Part of a small language model's weights.
Size: 2 heads of 32, vocabulary 2048.
Each number is 500 + 50 x the weight over its row's rms, rounded and kept within 0 to 999. Layers, rows and columns count from 0. Numbers have three digits each. The size before them is the row's rms in percent of the matrix's.

# up: layer 5 MLP up, 192x64, rms 0.244, rows 82-112, columns 0-63
# down: layer 5 MLP down (transposed), 192x64, rms 0.231, rows 82-112, columns 0-63
# gate: layer 5 MLP gate, 192x64, rms 0.249, rows 83-113, columns 0-63
up82 101:498459577534423592488492570526418509526505544498418558461519516526561638553462470488509511473519526513482513455517453498561460493579478508570544502607512479524427507438593488539544485501421618
down82 101:428507506542474536585609442452481539513502550552482511453596529414574470505552493533508528470506618491549508462538504550522509569567431467463527489509439504429566509533478533514611416436584525
gate83 098:481447499568502499495584492476457458437485515544583432485560500585480455510486608482534496465512506483439540389503506599428470440543557481471474528517463525562494559429479551510551408552381562
up83 097:506570475559510559518482432450458534570664466468530423404435536492414427433565477440442440538529475577493472530472574480501532448480525481497494498509553473474552528478434564537537482537468562
down83 088:407486526469529472510424452405467429433464537505496476516528527438523531481425537553520457420414455463491438502561557528501496573532497408416419437491568444442495562536395480564512553491518529
gate84 106:504470568513483581526563512478449412551487448528551439502505549541564573567644572536588524433528574524521522588498506438495447541510537448446430500496525445479437450473510529494453518399502505
up84 101:505513497530446465506481683520520486438457526461551464449579489489583550520470566555504518355469513576420569478573525475485463525542426565538497491465542508497515480509571533539446501440469500
down84 101:493579573599480513504448517470576510517533577464572527556413471431475520420529542564451530472476457454498504388586577617547499532499533527519399509491516471493490455530481506495497444393509515
gate85 105:553492519506476518599547548480470476556416516494536469416464463577553468436452468518582444541484575466459473505442548370497534531579427553550546431453569513484508493555510521429453426507572465
up85 107:518517482502560557413441577457510516513441536531484459557564578465537444486517402499485521559480504587630514506491488528421502469468503414547574458561477482489487573514509489452627573479451557
down85 113:387499437537444403614556557513493503492458513487491557508506476452447425494468535448498531526553458572497580538569577480439452513429484462534533542478505479424509618492489474516410512573433527
gate86 084:454514429395440487489483530559394450456539517436492467507466605474461523468504446512547522571502403517546483499544545473550605437466478382548525491519453469481495538600565561467454494498494437
up86 104:450532518488393458523387482509500411542563503470522534473520571455445494505457508446473431512486502397479394491469558512412552483449444535449483446429530558467480441533465532508548414587573499
down86 074:479502530590449537545480432512544522502479439489494514538397435402568536458498513552521498515522567555459493487447522494550528469489478498494445436468566488576437358425528380586494495436549508
gate87 100:494489367466519515457413409520479502426525486502486500559485521548434456531501456469537434455446457502411492460462524499549545523480481493558546575500591417522605553435575531554468500409537436
up87 103:461526444464519473444542648444525501464455377510503470456480502499493481508504501409411540559513507445548468500530492555524565631523518484529467534462543449540551550445542553574604483471478559
down87 099:503460549517480474422514518435528542502421575612562448502467488477453541410491563507512526409554536540540553553579485470463436562462451475469477469478555483551506497560542485422592575586425460
gate88 098:448473494446513558474474500482497478420595401503519446502584507570529463495479539449503359566442570476469491497430547540505372517480568489436491470475507559531575520425521567497474462496449433
up88 100:457542551579476644540409533464453563486510465504508475484555477533561551557547564496546472479544517462558532440567568529558570556521594500451538527515499406519549524510533472416546582521442493
down88 099:430522478535577518512475534511481500466545523409464458557516476565513445481514472465571458539600525553588556505488524594522410485459555507458467550430489505475532450541428557580413482572585410
gate89 106:562460474555506461508532532488545466455508428487521458525517480521490357556480503543517588432618506446474493543399516547575545470476524401454488597489473534420461510442421466478453489524546563
up89 110:485515483439477533538480492474537374510457516446468564488555446534531464422525393523499535452550435445528526503503563487569574456466540504551517534453515473541556584567485550429475569351550518
down89 108:448463441400526512440454437456471486514520526523400514426485539434560486473461482510419449510467562598483484486515436531524494524502404633514526417574514509529494449429479473425509513497601536
gate90 094:518459440523476423564441527411459512440465525440497457520509467453510511506605467548424442383382467434478493469484498549598499479575418525488482495559441471559447518532533528482509584490521569
up90 090:503464543594558446474446421430416475503475516489513423606398507424484425502470443498571505535424439530523490513527517597479595482497513491522537513519476460529480513506422576487534520611562465
down90 098:490441496516456525448446486600436574527437480444483422590524559491491514403555407480472484563584456497534445572525512466459459518467590495490457530471501541549526489509502534609433520418571554
gate91 102:481516560558484499548493516451398429391561539508554438441555488518566486424600485489477485603449437484442407502452515526520464527528397499451487435493472487532451559478491485559568464501527417
up91 102:556473607456465459438453546427575616506535506521525409524495518465409522525547500519492519413516459471440538400533559570522550495386588488490479490393500532480535461495529482514460486531553503
down91 098:550506551510509545497438461542537496496446535493550611498457532381451555478526480473477519441431458550436437471580475460554517530434629600427458565486504463547488450493553494470553492502590545
gate92 084:517535535429426403477490576562442490459542557523445507437555533509498501443505374456524522442556592467471474505504541510596445541541504499520554520628483492537507593469473466553516545418518450
up92 092:458526463573551452486427521439514517432539496497490409526492417520492538505608573501485493567464504457500482394589445527461473483486472513479478586500457444594501438494601489456548521505628549
down92 078:556516522442425414428487510579472458479572497510463477489573571526564445477426427538460480504504447483537460466575432579529432487604481537531521475590524465453525571597496476529410509478468451
gate93 084:598550505495547490507514511494504543527536546449479523440337502542446512510513374484565524459479491439485425592458526558466520560531460548534444488505414497409470536551469518569428453435528497
up93 094:506410474578468575543489436531553572494516520500532568683590476469585475447470550520503451420514541481549540433511543482530530455475516457439491505493478542502448485559491521384504442521528495
down93 084:485500568433449398451408437457552536457499529459461463492530548453457593473450394525547550470462421422422521547479503567446406554472501517526484546512471423438530547546488518466422495548487473
gate94 094:527523580552620509464563563495499496457537535566448472523529536502549417534538500454512429439484489520432520507548537552557480474562500451572451432444451472438353545404558530441502509552505500
up94 094:522421468542378567520469436550535531542633493538506486448521531506499459503493479495515547575589534577377555523503521520477464560485515473463424541376552548455459430484486504485511536516461552
down94 099:525534560505578557517602538545444467505610456560507516643571474539472513555505505578555447466531472552463441515491477579572530541449474468589464506457565511511433464456511517444439517461452532
gate95 089:453517502525541598492455442424537454669515514487523589442556526472428509484465502429510498540468492576543484444493432423513400516586525475558495529548480435472479442506461503493519535591446497
up95 096:569438496503494555529474453501576508510548568550429515476369536571543516524450485533519549493452537623478495486508499482440584387505440512607466477477578443485507495504532537496595507438464444
down95 102:532438571493616441430506495532408432507580420447525509479530530560519364457456535425561449470608533497517540530481498567509502489444512454452492542497538486516554466483513414510485539542429452
gate96 112:537502519540523500480510551409465440492514399533564479547481469576479515496455619482454479550554400511437520568497486482533602551523500550599509469423492507518587492414548500502442414561551468
up96 095:468524564489501486551472482483453472523385453462529464415655432500466425494564558493449517509597460534525422501501482433567501428511501466409458481535472437473415443456459565471515492554495493
down96 102:451599559517378472484530531531472477444503560482447566509539452566485414548406478526458507476537521602503429498607500492492466460527508565528555518506355506458487531436472482446522429506486478
gate97 108:490518531505526520498497542548527466490563460425536549440645473537461489541581484527456419484560571488479478540417496474633527539483451510403500466481522495546565500444607500394482517503537557
up97 116:523377539452463524420512578490483524521541548475528446489596509563555490500582472539529486514471507564490503538435477449513473536434494337493546531494474391503554468516597466451472534508484416
down97 105:438478509447475486531547515529588453559524441531556509558391440526520520530601479559510459447546521521436548506555496505637521470478508503456492538513593393421519441468554482473463441430431485
gate98 110:411503573562495522463529460495509463534438524468554409583426489541486491567483535464535415532497540471501458571487441518520514497521527436637606505547535544499533418537526575481415447446566508
up98 106:505493551468501508446555484500504452392508426483497488405465490503499522431548524497534525479489498446550481370561429491482546424488456453429379482467537495565396494602474560550493589457494533
down98 111:442481431513447524452530580536542555538509484509476470592455638535539534576532440573474467560504495535563496489436477517499431513551533495521516474447510608551513466426394555514572438452554536
gate99 089:538506437454445428528523558489485459433523594559487602427534547495547492564436420559546469471487404444461457409516482545470427484475453495537577593476444493453475530512537488503484508616530518
up99 100:568537426457577531416536373508513584479487449383523433474507482447517537377447517496469584547506568492472483532510523490558477526564545466492456566510546490456524418427451458477535556504482506
down99 102:470562471481501423500381455558525557525435481502496462538465649560501517509503495451494572527439533597530425465584471541537451441505540519507460467443522405575490495441510423458453482550507550
gate100 106:511476590472583486457570455443470479412499574558548490456515534481460448544432585420497469463475520624598483534493516502629476406419507498518485479514547493546553547479539482495495517465541436
up100 099:572438588571502521476429484426492446471455385510534500441434508489592499506578577534528447383526465548477433489520552498461486512531553536403561562477488548521495461508448583539490538560533518
down100 098:530465524535501436471427559418512506450455480445467521441452411486496525444361518485501505544463460512455564432489596590477471505467404501552574525557462566450446503486550475544452436576481451
gate101 091:514526411562506490474491529558489491525509513460467493455503447478574432528550528491435538475493473517568357497448445538536611538600571426483488494507553470526409439469461478626465470484520431
up101 092:465531552463513481618420581506530528599482530436506474491455492558413511513510464519516546489467579410441406539501569546559526557488481399560537465570519562426473474468434518468526549495479435
down101 096:456463558522529583493599505405538444461437445471487455537419597408589418496457590497467461472505444549491428479559559510523501518492562494505476449503452523443459509424515526592522534503562538
gate102 105:484519430433425489490481459537506444478445453466486441475520399508533512514499515502530550589415544599573567446434406596468543570485406590495473441525472525479481552525497554553491481544522569
up102 101:455497434482470543432518420424485448478385494491483483554430471608440566409480461464471486480480486591570546477552585559520459499512474431542449574468503432523509500470596422453503524469495534
down102 106:591457544562505524522497556367513558539446550578504441538460533478522517506544463574518465380497471411539457595562484470482540526494491464478460454487582499537423478505593486489563484560468428
gate103 090:499460491467461487463490475511573483571495526485383457497523430497462467500451420492447486565463379527519473487468495362511461557387475479456503480447585458502555563532582460554544547482560437
up103 096:496550465450510400448524464444645523542521505502466588470518513498497494510434510517389512514484438457539419564620518516488514507551477484406458503528567481454499482475586469555582520470530589
down103 084:575501478513547560500451458604420444453575530509597480598410463441435575514549539537525522462501486590557440535487457495581570510502559484563543493511576474569475461487494493434520519499449446
gate104 112:399566494557578545449502524529483497492495593464465524526503438520505518511473525533407449526458507488407550579538512612555551627515531462490568447510498518486495517580512552418487380478522488
up104 098:506524493584503471444417470445505496470502522521480515500497480500523490586513443592486583584446657462457460547519618513489478508472493506460600524463487401475483451543564485452555493450595504
down104 101:520494382555426513488533447506531480579487562434470477576540545534464596565507503589540458504487456513501543548463406447509562496516517480642558541569454475459466502563576500461483479476482422
gate105 112:505414426523480475504519527429434405440446448473461450541509409498454584479463519573663575498615489577500526541538505469519521449469513504481535478536513568464481434484445519498563531520521526
up105 114:390625443545633491531510538439580502416547442454500507519485494478472490520533516505485490455588417474484513438504469466528479550555560485436480513575504426573505524568475487568448522543424471
down105 104:518582583388504500539538396477493485465375520478547467520534574451510502558544551537514518521509553483463429487488503526477501498495564447466417458512507561527452550426590596529543545535584569
gate106 107:568448468514452514410577511505491493494536569477512433403451442545372506436474520385432457525477500449548441424583542501468524531430485517516500415546467511555496498452557553530584465524527504
up106 105:566426488494518461460617476532511588471589504530546526374505497598473484468517499504464439461478419446493488460433574468469503479501524422443558502531531521575405519485467602559530444475470536
down106 102:564409577498476512508497509527497576450498565478396505462384525481527462513486491459460480458472493494520578455579500506549500388570534440524530537562344481532416485471427464479489492533507441
gate107 102:432607555573586469480411518469526524518556571543411506529410483509503434468453470489527512493456539474590471532406475572568507587411554510518415455478490518468526501452457517482470467436565509
up107 098:506561540585492391462441450515530486476469533439482469472536475451426489647614513485530556479423456527539471486402540490540504553473572475469531499475487594527457603452532472444491461474478477
down107 100:522564508515395489493514533430543547496348503561578562459402550511498517409458488491459472572564535484486503562435518517431458584553497492534457551512502545467531405534594542521505521515522544
gate108 096:502569415476531568514440562464490405530406592434571445458524431510519475510420453568377462516445521533518538510458534494509418405512440539548450540508540550479529561561489520501530499450522521
up108 109:503537458490571503567460473497467407438450542473529484515561475484563503509484465432402579589389490469479484581528569493461545521469510466498530395442544531493349441494492504578535515469494471
down108 100:508441494414488558570560558458503594516458568441474555541490489573484533554557460498512464479473449411569462498448523484479473516560593475540498461577484502544436513453682515527454496489471529
gate109 108:444493525533527517440384522478529444424518489478524456462443456526445531537539538572506411504421429490465425484378500506563522413446555491485463485597481450581436430497571522496461498493528573
up109 105:496566561513460490451462575543462509467466502527474538465562462469484431493361525518530492526521542538479481643477424527541604505496491617509528482554515508435549518589437517522480421480549577
down109 112:515469417444518499513543468466469448424510440479508526534459431500489446588427543464481500464541470471558423467611524490557497547500463576462500464530483509445506417407575438487427391416433477
gate110 100:486501438492486527389496448488490410448432485549543558530417520555455529440445510536414437506526499472437435536523512459556453524562569512549491443419465517560538522482486484551555369418569507
up110 100:482527531428499562537482503505442491403550471390560603428526526535392552536566559525505495427502493510428486571455479460539516441499502610502542523508510583427534478429457547535469449525561525
down110 100:482540593501457513643521541596532527474474460393500426511556506460430465541546483527527517543476579423484492470432512532512453516490535483453544541486476480401462429365531519498552490447548522
gate111 095:574518523504531402442518485478492463514582456645536492506460420493556469455455433396533499477463524465442476457499520521479521394514384541594436454526476443541539495553512476551451466511538459
up111 103:538451592495520421528530544440432475471434392441499488588535416481456576525487437520555526586538466498516544500585484476510498391602509492502427449481488479530555510613556479509546515474492513
down111 100:492502511506488492534421436515509472461438598479603517518530450486517489488529504499491534481565580508450343548506510523398592553435509512469471441427623518461456566459542541504459550544467482
gate112 121:605427379546459434418557547540506518489511453538497462533478556506443514597561470475456524519487478458504449489547455422503484505513539545507414439548475614470513490458384524456515446521443557
up112 115:482505413448477533473549485630457444537579572502491472554537441618460515474428486484423514599582466511521541454523561549552403442529527561513513406522463496430447473517461510511489509474517530
down112 114:448513512561516536544500482433617547571460467483628560455454486434514482554522416520568447383600594427457556515524473493542559528478489535484529484509515526438576505479559463502488513550473498
gate113 093:515406455456455550566489523437557462500531639503489417564483529458515485513515444459481482520461433457537429474415464583492564542496566550468527506558515447439437449543443579607483541523531502